Part of a small language model's weights.
Size: width 64, MLP 64 SwiGLU, vocabulary 5603.
Architecture: RMSNorm before each block, rotary positions, no biases in attention or MLP, untied embeddings.
Each number is 200 + 40 x the weight over its row's rms, rounded and kept within 0 to 999. Layers, rows and columns count from 0. The size before them is the row's rms in percent of the matrix's.

# layer 3 attention value, 128x64, rms 0.178, rows 100-127, columns 0-63
103,181,243,245,173,200,269,252,153,222,246,193,240,233,120,236,231,166,257,166,207,194,143,228,206,184,251,221,128,207,181,134,149,241,253,148,248,226,190,258,243,264,216,172,182,189,133,233,221,258,205,232,233,233,239,223,200,239,150,143,187,172,141,229,206
091,235,173,163,205,197,206,155,193,178,230,237,266,174,262,205,243,250,175,314,251,190,150,214,181,189,190,192,237,183,233,167,218,164,210,212,196,142,166,141,178,217,175,114,184,173,246,138,206,120,238,221,163,250,245,228,147,215,195,169,178,196,204,96,162
100,213,214,220,161,117,238,118,158,177,231,207,190,166,252,160,246,265,151,230,210,221,172,211,216,260,212,164,209,283,289,173,211,191,119,240,242,220,252,203,162,219,217,220,206,138,248,150,185,207,210,168,255,199,176,171,178,125,150,236,149,174,195,222,210
091,127,269,156,193,240,211,196,180,207,241,188,219,116,247,177,312,238,260,231,199,228,188,211,245,207,191,164,209,176,113,192,278,167,203,281,206,130,181,154,224,159,216,208,149,247,239,252,202,224,216,195,168,153,170,216,182,167,190,191,161,201,153,228,179
102,182,234,175,215,205,220,213,181,200,198,202,218,267,216,179,201,160,295,116,152,181,250,195,154,190,184,270,261,178,219,209,260,125,164,174,191,169,326,200,156,120,210,259,211,179,193,228,237,188,252,184,212,213,159,156,230,212,238,213,227,170,241,243,228
077,229,253,187,224,107,204,247,186,209,208,110,162,181,193,164,193,173,251,230,129,147,239,242,162,164,216,151,145,183,191,209,241,216,253,166,195,194,193,247,217,183,162,207,156,164,180,264,202,203,169,320,127,212,246,179,210,209,271,179,219,246,186,215,160
093,182,236,257,163,234,209,201,148,235,150,211,233,229,243,178,215,222,157,248,148,243,222,179,244,232,168,90,163,180,252,237,218,189,123,169,242,181,193,241,127,204,244,202,142,184,171,256,190,222,173,194,272,261,280,182,189,164,208,256,253,159,199,195,196
102,198,243,216,205,223,143,257,207,310,212,250,232,204,167,226,179,170,221,144,175,220,178,161,101,238,138,187,180,185,180,160,213,125,196,266,188,222,161,210,139,168,156,191,224,231,227,172,201,199,189,253,162,210,197,273,169,286,238,114,196,185,216,192,191
092,173,204,201,193,254,275,212,231,193,156,234,137,264,191,164,202,216,233,155,98,193,306,184,211,167,214,247,192,150,205,262,152,249,174,224,212,185,210,183,247,189,159,155,178,191,121,171,231,179,157,193,205,221,160,186,302,185,167,166,266,200,223,205,190
114,221,123,213,201,266,178,212,260,164,147,252,169,271,188,230,197,174,205,253,266,192,203,260,206,197,173,271,224,182,197,255,181,180,206,150,297,207,289,191,199,208,237,207,221,226,194,170,162,269,186,177,200,209,212,200,149,226,104,150,166,147,163,216,205
095,201,260,184,254,208,182,288,199,234,224,198,211,222,149,161,187,218,233,272,199,194,200,193,191,212,186,178,171,178,91,243,192,201,249,194,135,111,135,205,217,206,174,216,213,308,230,193,176,194,143,154,218,189,139,173,219,241,197,118,171,245,200,244,171
079,177,191,266,162,221,157,179,193,203,246,162,196,201,110,170,169,291,150,215,133,184,149,136,175,215,209,195,183,163,153,218,177,239,271,229,144,198,159,139,204,200,207,166,183,217,233,221,257,268,193,238,178,179,194,272,290,206,175,163,155,219,222,258,209
082,190,151,219,215,168,226,212,189,142,126,102,252,275,182,183,146,153,174,235,223,248,157,234,235,249,236,237,168,280,238,257,229,216,192,167,178,150,207,219,139,254,210,154,241,232,203,163,213,199,225,159,235,162,181,136,226,202,167,263,165,174,219,155,182
073,176,236,243,254,217,257,211,187,162,245,254,268,197,279,207,188,198,172,96,199,147,217,229,89,196,164,146,203,222,191,154,217,162,166,232,174,214,170,287,232,180,223,196,240,224,192,219,139,230,209,203,229,245,217,158,190,172,166,190,214,198,253,280,228
098,184,207,167,204,232,140,219,250,196,259,247,239,153,191,203,166,214,195,195,169,169,237,210,221,115,188,215,279,157,129,138,236,219,285,263,186,192,193,157,240,130,222,244,186,212,263,201,210,165,228,117,261,157,253,220,274,187,207,216,202,213,235,226,201
092,268,230,223,221,175,127,229,190,240,204,166,221,248,136,164,159,149,249,228,191,232,232,198,176,242,189,273,196,158,230,153,150,151,189,179,205,221,218,294,196,113,133,185,215,189,188,254,197,135,250,179,169,168,283,192,153,216,249,169,181,159,185,186,176
085,211,210,206,236,271,256,224,206,189,269,198,231,166,118,202,159,149,220,276,248,162,185,212,209,253,246,262,171,181,199,147,182,147,223,175,150,167,291,181,212,218,167,230,170,118,154,236,235,203,161,238,150,226,220,178,201,196,215,200,169,207,211,236,300
107,215,162,231,304,163,192,212,239,171,231,117,160,215,257,237,221,174,202,169,205,250,183,201,214,183,247,200,192,154,194,206,157,262,223,218,97,279,265,223,212,167,200,212,218,171,204,273,105,234,188,233,176,149,273,219,170,179,194,194,203,166,155,211,201
089,226,234,270,161,118,200,185,134,253,234,243,171,198,229,209,205,196,238,121,100,279,144,152,212,206,167,200,202,229,211,210,150,173,159,121,230,175,149,221,154,211,153,188,170,229,223,149,134,205,189,176,237,181,219,160,281,226,194,239,217,216,208,208,199
097,198,183,184,192,123,117,193,140,217,222,177,166,216,218,136,235,226,184,280,134,199,145,216,237,272,237,166,217,161,256,186,186,196,160,204,171,176,230,249,179,135,195,216,273,188,266,165,168,192,193,211,214,218,199,227,122,192,271,229,202,176,114,151,182
093,179,139,197,135,281,234,156,233,181,208,147,223,167,270,179,209,223,203,117,227,174,186,183,201,214,210,162,176,221,191,204,224,151,119,150,167,176,146,272,251,219,229,184,255,268,207,215,152,255,158,244,116,191,153,186,199,158,180,232,233,217,196,244,242
087,204,215,256,257,240,247,156,158,239,179,193,225,187,268,249,144,174,216,249,261,184,209,214,222,182,235,176,177,245,179,202,230,195,204,211,178,159,285,192,134,236,243,210,247,230,199,171,208,186,230,171,245,183,159,128,147,231,248,278,270,173,151,114,234
105,181,146,149,172,257,247,222,230,160,156,181,252,207,200,254,213,136,210,131,227,173,193,246,257,209,157,250,195,215,196,195,248,260,240,152,217,272,153,156,196,242,216,192,145,215,185,235,199,258,147,191,122,137,244,207,243,276,181,252,171,156,215,187,182
091,235,106,153,172,163,188,201,184,211,176,192,109,200,135,196,162,135,130,167,177,224,189,294,221,224,208,101,205,181,253,247,182,229,145,239,161,112,224,175,211,213,197,215,199,222,193,154,156,217,141,248,203,172,202,197,233,210,249,210,159,201,156,170,191
106,130,220,197,155,225,267,225,195,236,155,249,208,230,173,205,110,199,206,215,228,250,210,225,208,207,218,278,208,259,235,203,153,180,238,243,147,230,205,207,177,281,112,173,235,189,213,185,193,179,216,282,248,160,247,135,227,229,186,252,222,137,261,215,178
094,209,198,204,137,130,186,139,169,172,196,210,216,185,157,122,182,220,195,192,226,212,222,173,208,188,227,186,183,238,217,101,160,199,146,181,199,187,182,280,271,162,166,218,161,167,158,125,115,131,177,209,162,239,265,196,155,273,141,189,195,216,195,151,198
092,166,202,185,134,262,166,222,182,239,148,226,207,203,162,169,185,210,210,266,183,173,160,247,227,265,149,235,166,188,202,232,191,163,210,158,204,172,188,199,167,169,174,178,203,253,252,219,229,307,114,312,186,181,195,195,250,250,183,252,149,198,223,258,157
094,219,133,181,130,202,188,248,133,208,202,244,199,199,152,204,238,264,217,194,174,243,116,161,235,180,229,251,233,144,228,218,284,162,261,163,158,231,220,150,243,196,180,167,225,132,211,183,217,171,257,201,166,206,196,195,166,246,177,153,153,192,177,300,169
# layer 3 attention output (transposed), 128x64, rms 0.0933, rows 100-127, columns 0-63
106,200,232,161,178,242,248,178,286,190,195,213,188,257,235,191,209,249,229,182,213,254,140,188,184,113,229,206,253,173,146,189,198,230,221,181,183,193,133,99,137,149,206,206,168,139,184,264,165,184,206,203,239,233,216,240,215,178,164,241,197,147,165,256,116
095,166,200,166,171,161,213,159,262,244,148,200,226,221,223,246,181,189,204,131,226,253,216,190,200,149,268,218,228,210,252,212,279,197,230,142,180,178,255,215,194,220,262,187,190,193,158,144,216,269,163,110,175,142,190,185,200,202,135,301,193,228,170,183,263
100,186,163,206,198,178,163,208,215,199,167,185,245,249,212,171,170,281,178,188,228,169,159,157,177,129,227,189,232,233,219,194,257,163,177,187,149,255,177,254,188,260,246,188,169,131,177,149,215,268,207,220,212,173,156,232,158,228,242,116,207,194,128,174,317
080,181,201,241,194,206,169,217,283,209,232,234,141,224,132,243,221,197,127,153,231,164,175,229,202,179,168,221,288,73,274,221,257,219,230,191,220,231,190,245,193,211,227,193,248,250,216,173,208,157,254,139,190,236,266,194,204,193,184,158,213,215,241,186,250
107,206,230,205,243,202,170,272,174,196,187,287,193,207,135,210,207,129,121,276,163,126,180,189,238,226,161,157,210,199,219,184,124,164,200,214,173,174,136,168,230,216,146,243,197,279,210,192,188,189,253,193,273,125,191,252,225,246,189,229,226,199,216,205,249
083,180,196,121,142,212,205,220,179,223,238,159,179,201,191,145,176,162,159,197,201,152,196,173,176,255,225,220,141,183,189,191,123,209,104,233,200,192,183,183,203,206,227,215,151,239,228,205,222,190,203,122,187,305,243,226,221,149,184,173,224,152,184,151,74
089,259,127,254,229,279,185,229,191,202,167,128,164,213,178,191,177,212,197,216,192,179,208,235,207,189,262,270,211,257,198,211,169,196,175,144,166,242,178,219,239,268,272,161,159,160,224,201,252,224,191,239,220,199,294,192,139,212,173,151,184,202,251,235,108
100,260,140,234,195,170,122,140,200,199,225,241,184,106,155,246,248,144,214,203,195,192,216,232,245,222,210,157,170,221,223,218,191,260,252,176,219,182,168,230,275,145,210,232,226,145,247,279,199,200,193,148,142,222,251,209,231,214,245,222,264,217,226,210,132
092,179,238,185,215,211,248,209,172,201,173,239,206,213,142,219,169,196,244,242,163,198,200,185,229,241,62,222,180,158,157,180,179,184,266,167,148,148,217,143,172,225,223,172,221,272,186,276,233,203,257,251,129,177,205,190,172,178,237,289,173,166,241,229,174
117,185,197,216,213,228,253,209,136,201,166,220,258,210,253,201,213,221,225,243,175,239,168,200,254,123,159,196,253,164,181,200,251,236,191,207,307,188,178,168,140,245,175,185,175,271,234,248,270,182,147,216,223,101,126,210,266,220,231,208,197,225,217,221,232
096,226,192,199,228,272,166,194,227,250,274,183,191,158,228,195,202,173,228,187,178,159,201,238,132,249,191,163,206,116,252,261,226,201,244,220,192,195,239,191,214,200,193,247,266,259,216,247,167,131,207,183,111,228,214,259,229,180,198,232,208,248,208,230,82
082,136,175,202,236,251,191,200,221,230,245,214,179,150,200,178,199,217,220,152,231,278,227,237,228,213,223,181,235,149,183,192,216,232,283,138,191,170,223,190,185,197,219,200,238,231,138,261,92,257,141,187,109,292,214,251,173,193,182,226,223,219,225,150,222
089,193,215,219,228,231,190,200,181,241,186,125,220,196,220,152,157,210,258,216,197,165,162,166,153,171,274,210,260,188,183,188,139,134,184,195,151,230,281,173,205,173,164,198,161,198,167,122,180,192,156,234,242,136,156,241,223,197,106,226,300,211,176,225,252
081,178,183,145,216,185,155,250,280,165,187,216,214,140,167,275,187,200,227,173,158,206,215,182,274,93,207,175,153,246,192,248,159,165,188,174,130,165,186,175,176,168,214,268,204,141,115,174,196,187,245,221,236,206,147,224,144,236,235,159,217,233,166,208,224
098,160,206,225,244,179,200,256,187,188,223,227,161,165,214,254,245,176,133,158,248,230,221,238,242,220,116,243,161,207,209,238,209,166,251,277,262,192,195,249,196,158,169,217,243,200,157,257,125,162,241,143,201,189,194,192,172,274,160,176,135,275,221,190,157
083,248,124,208,151,264,188,195,134,189,211,228,197,198,234,177,226,148,172,234,227,143,222,142,204,195,203,139,256,223,147,167,234,188,270,254,216,184,157,158,223,248,173,229,192,244,215,193,174,239,208,128,243,209,240,212,271,172,158,266,234,243,263,236,131
093,144,291,229,190,260,226,254,177,144,183,228,212,205,227,177,226,235,161,284,186,240,206,223,125,232,182,175,228,204,136,195,223,215,199,162,151,165,179,198,145,270,201,252,156,271,185,164,164,184,218,122,277,198,182,243,234,132,172,233,208,181,202,217,233
107,121,167,166,132,206,186,210,167,114,178,221,178,232,132,144,183,195,161,198,192,187,208,182,269,215,195,206,186,281,111,209,189,193,162,205,264,201,226,197,137,152,221,221,187,255,174,120,169,198,197,255,216,291,149,184,261,203,199,171,261,197,193,198,213
089,274,159,147,240,203,175,190,206,221,202,175,186,188,157,237,152,178,119,284,234,162,162,168,184,241,263,157,217,261,223,208,173,241,211,191,153,191,192,177,231,138,236,213,228,96,184,232,154,157,205,245,165,174,200,231,114,242,204,189,145,217,189,274,198
101,210,148,192,169,260,149,130,201,242,177,169,223,203,190,147,228,167,192,222,284,134,206,194,167,214,269,193,242,214,230,165,287,197,238,203,236,218,165,217,263,241,215,192,175,322,229,181,220,279,195,206,199,237,247,197,215,225,173,168,165,197,161,122,220
093,158,199,123,164,182,157,187,294,170,234,228,175,161,219,224,207,182,282,194,159,193,217,182,243,159,250,185,227,210,232,158,207,218,183,151,150,174,225,178,200,201,168,204,200,200,173,166,261,177,266,269,216,227,161,192,180,165,228,116,158,214,219,194,336
085,197,209,269,228,232,191,198,220,223,243,195,249,211,198,209,184,175,195,306,246,166,202,240,115,260,243,288,176,200,242,199,163,191,134,221,186,239,196,164,171,171,123,237,155,206,216,138,220,198,237,217,242,115,245,166,169,272,172,199,255,173,188,227,198
103,188,237,186,219,135,320,222,214,164,170,182,81,191,169,218,234,247,233,159,167,207,141,235,197,164,212,193,193,176,149,199,119,227,164,226,203,166,220,228,189,119,193,184,177,151,192,167,199,178,153,224,230,187,161,180,279,206,154,165,241,185,250,259,220
098,207,147,169,197,143,212,129,168,209,161,152,208,159,154,161,191,230,247,268,242,149,281,211,157,216,206,194,209,246,173,243,187,208,106,186,207,250,252,279,234,173,280,176,183,287,185,209,192,153,165,220,222,206,196,237,227,160,187,141,200,214,212,142,229
119,169,231,250,157,236,211,138,146,141,153,246,183,177,146,195,172,239,222,283,202,261,202,223,194,179,221,221,218,200,161,227,126,126,197,196,160,150,166,140,207,180,224,225,210,103,142,182,186,199,255,182,194,151,111,164,177,204,191,240,244,194,243,207,151
094,194,161,171,119,176,221,121,207,171,200,152,212,203,297,216,140,204,244,247,201,231,214,154,222,112,215,165,230,285,279,211,234,185,235,239,167,230,173,188,195,258,254,195,192,196,200,202,187,239,215,158,209,265,173,150,242,144,195,191,118,201,194,235,215
082,175,175,236,215,255,244,175,159,240,220,171,128,153,158,159,222,197,241,277,225,223,176,296,197,167,236,198,236,118,168,212,206,244,235,156,197,118,132,183,284,228,254,213,190,248,212,212,197,199,207,142,143,197,178,211,216,181,177,156,230,224,272,180,189
090,178,201,159,253,206,221,159,178,155,142,266,194,210,207,181,242,130,114,170,196,242,193,205,198,187,250,203,276,164,192,189,218,116,295,232,271,168,194,148,209,232,182,260,173,248,217,222,136,247,178,181,166,206,146,223,197,134,222,250,181,171,216,173,238
# layer 3 MLP gate, 64x64, rms 0.177, rows 0-17, columns 0-63
096,218,118,163,212,262,264,249,209,194,176,135,247,203,197,206,203,249,232,133,211,227,112,163,237,175,233,222,173,267,194,216,226,207,168,146,134,253,241,245,187,181,199,198,219,161,193,182,248,234,141,209,178,237,216,207,213,290,279,181,137,183,209,150,189
101,143,191,129,179,125,186,224,144,225,225,185,128,210,224,176,200,176,321,227,205,221,192,183,193,161,194,190,225,185,239,184,213,82,139,256,188,195,226,99,236,178,235,207,188,171,169,237,247,195,224,175,183,253,213,202,173,133,208,164,199,166,171,167,209
104,200,190,233,145,223,216,224,182,217,213,193,167,172,234,280,150,121,203,165,262,227,181,205,140,208,180,183,81,232,92,221,249,195,174,226,224,108,187,290,237,191,245,203,253,190,164,225,234,178,172,217,192,202,198,199,225,209,189,146,218,232,157,221,217
101,141,253,204,218,156,172,288,183,144,194,210,194,220,180,185,201,147,220,207,277,228,269,226,199,215,244,237,206,156,160,175,150,138,101,209,197,199,185,254,185,186,244,139,145,220,191,196,168,171,143,193,177,158,134,219,228,205,141,160,197,273,203,269,221
092,194,150,257,182,221,239,274,230,226,192,228,218,235,180,225,191,189,318,210,223,120,200,199,202,203,221,187,291,252,225,171,175,183,166,244,215,219,247,126,206,213,243,270,184,209,226,205,250,233,130,203,155,201,206,189,139,206,156,139,210,205,232,277,154
111,208,135,164,243,203,192,288,126,298,252,170,228,241,211,188,134,200,202,148,172,229,174,135,152,141,226,216,240,227,178,168,201,177,246,184,206,166,279,237,168,159,243,184,138,180,184,192,182,206,205,233,153,135,178,228,272,188,201,170,237,230,151,214,214
104,213,215,231,186,254,231,164,265,221,180,235,268,117,223,205,181,183,183,184,163,198,161,262,189,200,182,271,288,192,188,167,191,266,195,148,193,189,179,182,144,132,246,204,210,120,173,207,239,235,197,181,178,138,228,217,147,218,213,266,278,269,212,194,148
102,192,211,295,214,203,233,190,170,243,194,205,207,281,217,190,171,153,233,218,274,165,156,247,162,193,172,219,200,174,179,233,172,162,212,203,258,189,277,147,146,251,206,136,254,224,263,151,165,236,211,204,152,216,200,148,92,161,196,267,186,219,234,181,191
094,257,149,194,216,186,292,256,183,174,205,173,231,143,215,202,189,288,256,213,190,239,131,221,191,240,177,197,190,161,182,249,149,255,137,234,177,179,129,128,190,226,192,248,157,184,205,107,177,211,120,225,231,188,178,264,192,222,209,209,167,221,182,156,208
114,309,236,237,249,218,202,172,219,129,218,203,202,212,165,201,216,261,189,255,231,152,227,184,177,152,243,300,213,185,226,171,202,166,223,228,204,142,222,241,151,149,216,232,240,123,180,184,163,211,205,227,146,163,212,216,139,165,154,311,191,201,185,207,193
111,120,177,242,211,227,172,242,231,205,174,232,233,246,189,218,106,197,288,258,215,202,209,233,170,201,178,246,234,135,154,196,208,179,189,226,267,128,228,213,170,250,225,136,223,215,182,152,216,229,116,252,218,160,204,277,159,255,177,169,232,179,200,164,175
112,147,260,223,175,182,240,139,267,225,168,268,207,160,155,131,205,186,175,226,230,223,277,196,253,218,221,196,229,235,205,216,267,224,207,227,286,210,195,221,281,223,193,158,218,209,144,252,154,233,218,219,181,197,152,174,316,211,162,208,246,184,218,239,197
103,231,189,246,174,163,285,198,206,194,173,188,196,155,211,293,165,120,152,213,203,180,228,220,250,186,210,222,205,273,190,212,182,235,263,152,198,216,233,205,96,254,229,202,189,137,157,226,201,184,257,133,172,227,160,240,193,198,303,181,240,181,230,233,208
104,209,251,161,193,171,185,259,271,142,138,246,185,217,244,219,224,195,192,236,207,210,270,132,199,201,174,238,225,226,203,177,234,210,142,299,238,185,275,216,163,317,242,219,186,201,181,221,144,165,210,177,190,276,229,255,216,156,208,224,165,165,177,209,193
099,296,194,213,208,265,229,183,101,173,237,195,188,212,251,197,239,213,242,197,249,239,196,221,163,253,215,206,181,216,150,245,160,224,222,185,205,230,253,252,167,168,286,174,168,124,217,206,190,259,161,276,167,195,251,174,183,265,204,221,124,240,174,209,219
114,213,233,231,199,174,290,286,259,188,194,185,199,171,227,273,175,148,232,163,218,277,199,131,231,219,171,98,242,136,215,166,204,217,201,160,215,310,216,177,187,195,186,278,164,187,243,184,171,174,225,195,175,169,168,250,222,177,203,219,156,214,197,202,168
097,154,199,138,213,103,165,234,158,208,136,208,225,107,128,155,166,260,169,199,209,207,237,159,201,187,204,228,198,247,215,204,181,276,200,245,174,267,218,236,264,159,211,184,136,209,216,251,233,202,231,208,162,170,224,198,174,219,191,250,165,168,107,195,158
106,201,165,203,209,176,177,216,128,196,179,210,112,198,261,177,255,202,215,222,215,170,189,110,163,129,169,217,201,186,202,263,240,144,173,278,146,202,248,165,236,225,245,236,225,192,226,201,140,289,182,173,160,211,201,201,213,190,210,270,162,239,189,102,191
# layer 3 MLP up, 64x64, rms 0.167, rows 0-17, columns 0-63
100,215,124,210,191,240,200,231,127,249,197,123,248,260,256,152,148,227,192,164,221,221,171,162,153,168,254,283,169,240,212,174,170,140,172,195,150,150,210,225,251,288,186,154,228,156,218,154,213,245,225,186,177,191,209,151,262,177,171,171,212,218,186,180,248
107,149,219,230,210,194,212,111,193,182,200,171,165,131,205,204,195,174,242,242,265,146,92,153,179,243,185,113,198,157,212,151,196,169,175,189,195,275,217,184,186,192,228,172,209,159,260,235,198,154,200,122,128,237,188,175,168,151,225,117,199,200,184,193,187
097,234,147,219,237,207,219,210,231,171,155,227,187,185,157,110,211,239,117,185,163,192,240,217,222,271,217,207,281,294,218,223,202,253,215,143,158,240,205,177,196,185,240,184,175,264,132,195,189,201,196,201,167,161,148,217,218,157,173,242,230,212,275,274,149
096,215,241,199,164,292,250,247,200,178,239,142,241,171,155,197,219,160,261,237,106,204,218,187,276,197,178,222,205,154,185,144,216,208,253,237,172,273,241,205,202,212,215,282,165,226,221,202,192,206,223,208,168,258,239,204,254,176,126,197,258,178,140,251,188
096,199,111,220,193,184,228,292,181,216,141,248,198,207,200,197,185,205,229,219,249,153,236,271,255,204,146,184,231,189,238,216,220,215,175,214,210,210,263,167,155,188,297,231,180,234,238,141,243,203,187,162,164,221,232,232,184,219,161,195,172,146,268,230,90
109,242,184,181,191,195,240,206,200,203,227,238,207,248,216,318,190,171,218,211,255,215,226,194,236,220,132,208,196,212,197,167,78,213,215,209,194,162,210,199,157,231,211,314,251,248,157,186,234,176,212,241,178,147,155,264,192,214,259,240,191,115,177,173,205
119,139,264,230,229,243,224,160,183,258,215,209,225,123,194,222,239,211,166,99,225,213,257,172,190,185,177,242,270,170,193,155,129,231,190,187,223,173,226,148,162,143,191,190,112,245,181,203,183,209,212,202,214,230,276,164,184,195,181,252,270,243,167,244,242
104,237,202,161,222,241,135,185,177,214,216,278,246,182,189,184,205,277,182,187,208,200,227,179,160,279,222,233,274,132,216,185,195,211,278,197,174,165,130,184,199,188,245,124,173,241,225,215,221,154,277,258,194,193,184,219,207,239,161,203,278,236,133,143,209
093,197,218,228,177,208,138,131,193,194,173,167,196,194,153,250,206,173,150,236,230,88,285,127,200,215,271,204,198,263,265,208,196,231,278,161,116,157,172,216,192,233,211,190,174,210,185,201,225,176,205,134,247,210,169,194,234,221,208,228,214,194,216,251,123
099,234,191,159,320,155,150,200,183,213,228,247,148,182,203,255,193,157,202,234,265,190,106,203,178,200,206,159,220,164,201,180,189,219,264,177,127,206,177,172,229,168,183,142,193,217,253,213,163,175,221,136,207,147,214,220,200,153,227,264,257,204,188,230,107
092,154,207,216,223,235,154,234,177,214,224,217,239,182,191,175,193,223,200,172,196,203,238,125,192,224,142,100,221,146,182,215,258,206,179,164,214,189,224,112,118,152,158,225,194,195,205,190,307,275,198,274,172,154,152,186,166,212,160,184,264,192,159,246,192
106,96,245,178,238,166,190,162,218,206,181,174,232,185,187,147,105,184,235,224,181,207,201,213,256,194,158,142,239,297,173,248,219,195,199,146,194,198,145,176,281,210,202,151,154,200,146,251,189,200,214,187,212,261,266,201,211,191,230,175,161,153,205,278,235
093,197,190,242,195,162,189,221,213,225,229,101,185,179,194,197,259,242,234,231,173,172,256,190,192,204,181,148,216,221,246,195,109,142,193,139,271,199,266,246,242,217,185,167,204,169,194,235,111,153,182,173,170,190,315,223,223,176,199,238,141,149,191,197,165
102,207,238,210,203,200,195,186,126,239,189,160,123,211,244,210,245,188,181,195,201,229,174,108,195,200,294,183,198,185,180,237,152,198,146,188,180,236,163,209,166,118,170,187,116,209,253,173,159,286,165,195,204,175,179,111,187,180,166,121,209,216,247,248,197
106,150,253,252,192,223,286,205,156,190,185,174,156,245,168,196,147,188,156,149,167,210,260,209,204,208,181,192,235,174,226,214,135,218,122,175,178,231,150,226,236,291,190,174,187,267,227,253,180,244,207,167,153,162,245,214,195,272,232,187,303,175,210,229,175
094,240,197,210,251,211,252,211,212,177,211,135,182,180,237,234,176,220,242,128,208,173,172,194,252,256,160,161,258,226,247,134,256,162,177,204,232,201,241,132,127,210,178,213,148,174,143,189,179,278,200,161,197,232,137,160,228,157,221,290,256,153,197,198,166
104,222,181,231,154,253,194,129,202,141,178,207,162,177,246,226,223,217,170,241,206,188,239,204,228,139,220,131,267,285,193,208,243,220,187,207,245,271,150,289,228,220,192,169,147,282,189,216,181,194,220,152,182,220,159,205,261,170,132,186,261,199,155,217,154
101,245,266,130,237,130,198,227,169,214,246,186,191,170,207,137,277,241,228,137,149,210,139,252,234,206,195,234,223,230,184,213,265,176,203,159,205,216,184,170,247,186,148,193,204,181,220,258,165,164,237,144,234,194,152,151,251,263,217,199,194,190,172,296,255
# layer 3 MLP down (transposed), 64x64, rms 0.294, rows 0-16, columns 0-63
090,193,220,135,121,156,146,214,219,212,180,194,127,271,258,179,183,244,101,173,197,198,202,162,272,173,239,210,197,152,207,194,176,236,177,237,234,178,98,198,178,268,180,258,143,193,228,175,193,212,163,161,201,223,149,193,230,123,160,183,228,173,222,231,197
107,249,121,202,188,188,226,247,234,194,285,184,176,220,173,215,177,232,279,259,225,186,149,243,149,208,145,196,136,199,264,232,217,128,162,220,186,142,197,191,193,231,159,179,181,147,248,225,306,182,262,154,198,219,201,256,226,218,220,185,180,200,217,211,269
101,124,186,271,175,226,164,205,153,175,200,158,223,138,258,212,123,162,183,85,223,195,224,223,181,205,205,238,154,182,173,237,189,210,180,219,193,217,158,206,207,149,183,192,309,218,223,223,226,162,175,195,147,178,224,201,220,183,248,179,204,121,149,175,109
110,156,228,208,173,224,151,264,141,130,272,178,192,181,125,171,192,134,234,181,193,230,232,177,201,189,211,271,211,138,184,135,127,186,154,183,228,226,180,198,182,246,258,208,126,194,240,237,164,145,169,216,177,190,221,223,259,200,92,223,164,181,197,196,198
090,176,179,222,196,201,249,249,151,242,133,238,226,223,215,218,205,178,270,159,180,133,218,318,234,253,182,220,203,222,214,214,166,170,242,188,199,313,274,204,250,201,170,231,93,246,227,193,213,202,194,219,142,204,158,198,227,229,171,179,200,219,243,230,207
106,207,174,162,237,142,135,214,182,209,166,241,271,187,92,131,88,194,186,219,191,175,197,169,185,215,158,207,170,219,164,220,171,180,146,164,141,234,220,200,159,118,233,235,232,171,283,178,160,224,253,240,178,190,235,213,137,239,221,222,201,197,183,210,179
113,247,233,190,290,161,192,272,200,211,211,185,222,205,204,140,196,214,109,221,250,173,272,179,203,233,194,194,252,215,216,210,187,179,135,255,205,180,196,201,161,208,143,201,186,251,181,205,274,137,213,217,265,180,230,237,239,171,176,103,126,183,165,142,238
100,191,242,196,171,185,216,143,183,226,198,119,214,212,190,234,182,171,160,243,201,210,206,267,285,176,167,244,195,192,231,180,185,153,90,232,199,183,216,164,245,218,234,202,270,208,208,192,145,194,216,141,195,268,237,111,226,125,234,137,159,226,265,206,211
098,209,176,182,147,177,147,126,153,239,235,206,192,126,174,170,169,290,226,271,271,181,206,156,124,215,246,203,226,210,231,161,146,222,204,219,151,138,150,152,175,197,247,230,234,204,249,176,235,221,229,172,260,231,182,204,233,227,201,174,158,203,174,181,111
099,301,253,257,252,182,183,181,197,116,282,174,222,187,199,137,182,226,161,222,197,151,185,196,181,160,187,186,160,224,264,225,251,213,205,242,197,151,252,162,162,192,167,207,241,168,211,235,120,192,256,227,125,213,201,218,163,131,225,257,192,200,226,227,250
097,222,208,123,166,157,239,192,266,235,195,250,150,153,215,207,229,134,166,229,212,178,183,255,171,169,263,241,142,292,156,146,198,189,234,224,186,234,158,277,196,236,198,188,106,181,217,206,176,216,191,155,184,203,213,234,229,196,280,183,182,189,173,205,289
104,145,263,240,245,184,196,210,206,162,168,213,204,143,227,209,223,223,262,214,218,114,171,230,241,201,121,196,166,171,231,243,139,191,210,189,226,181,225,271,136,173,128,187,291,222,162,185,222,186,204,295,182,236,181,218,206,237,156,191,183,169,166,256,127
094,202,170,221,187,161,193,205,209,232,161,218,124,161,117,203,190,245,237,285,174,217,219,183,202,151,152,188,220,233,150,203,206,237,202,207,246,193,265,186,256,177,240,129,197,111,230,198,146,233,181,196,200,212,137,195,151,191,228,309,233,207,122,212,145
095,201,313,155,161,184,218,237,209,205,197,137,170,171,213,133,271,172,230,256,205,184,258,99,193,198,195,229,245,223,227,162,247,149,161,240,265,178,190,157,233,224,173,210,260,230,153,146,149,205,226,217,147,220,204,215,202,151,177,141,226,207,178,240,231
112,183,245,212,189,255,235,204,129,268,190,180,168,261,171,184,178,212,210,242,208,248,216,196,186,239,218,297,205,183,205,205,127,255,162,154,188,250,122,204,185,210,273,210,253,214,205,272,140,187,152,209,158,153,235,248,198,274,192,259,200,175,153,212,250
098,250,214,183,162,230,160,224,161,200,135,242,240,189,171,147,154,214,223,224,178,183,196,243,205,193,268,125,219,249,203,178,234,225,238,199,178,205,182,249,157,196,187,166,248,245,231,213,198,173,179,281,308,107,271,262,283,180,180,175,182,212,185,170,211
102,138,175,234,218,192,172,184,165,65,163,197,196,189,222,207,158,184,158,158,288,182,224,191,277,137,254,191,243,215,218,174,162,221,113,190,170,208,179,225,202,192,250,170,240,168,274,243,220,204,226,251,220,186,195,260,271,189,212,211,162,165,159,212,226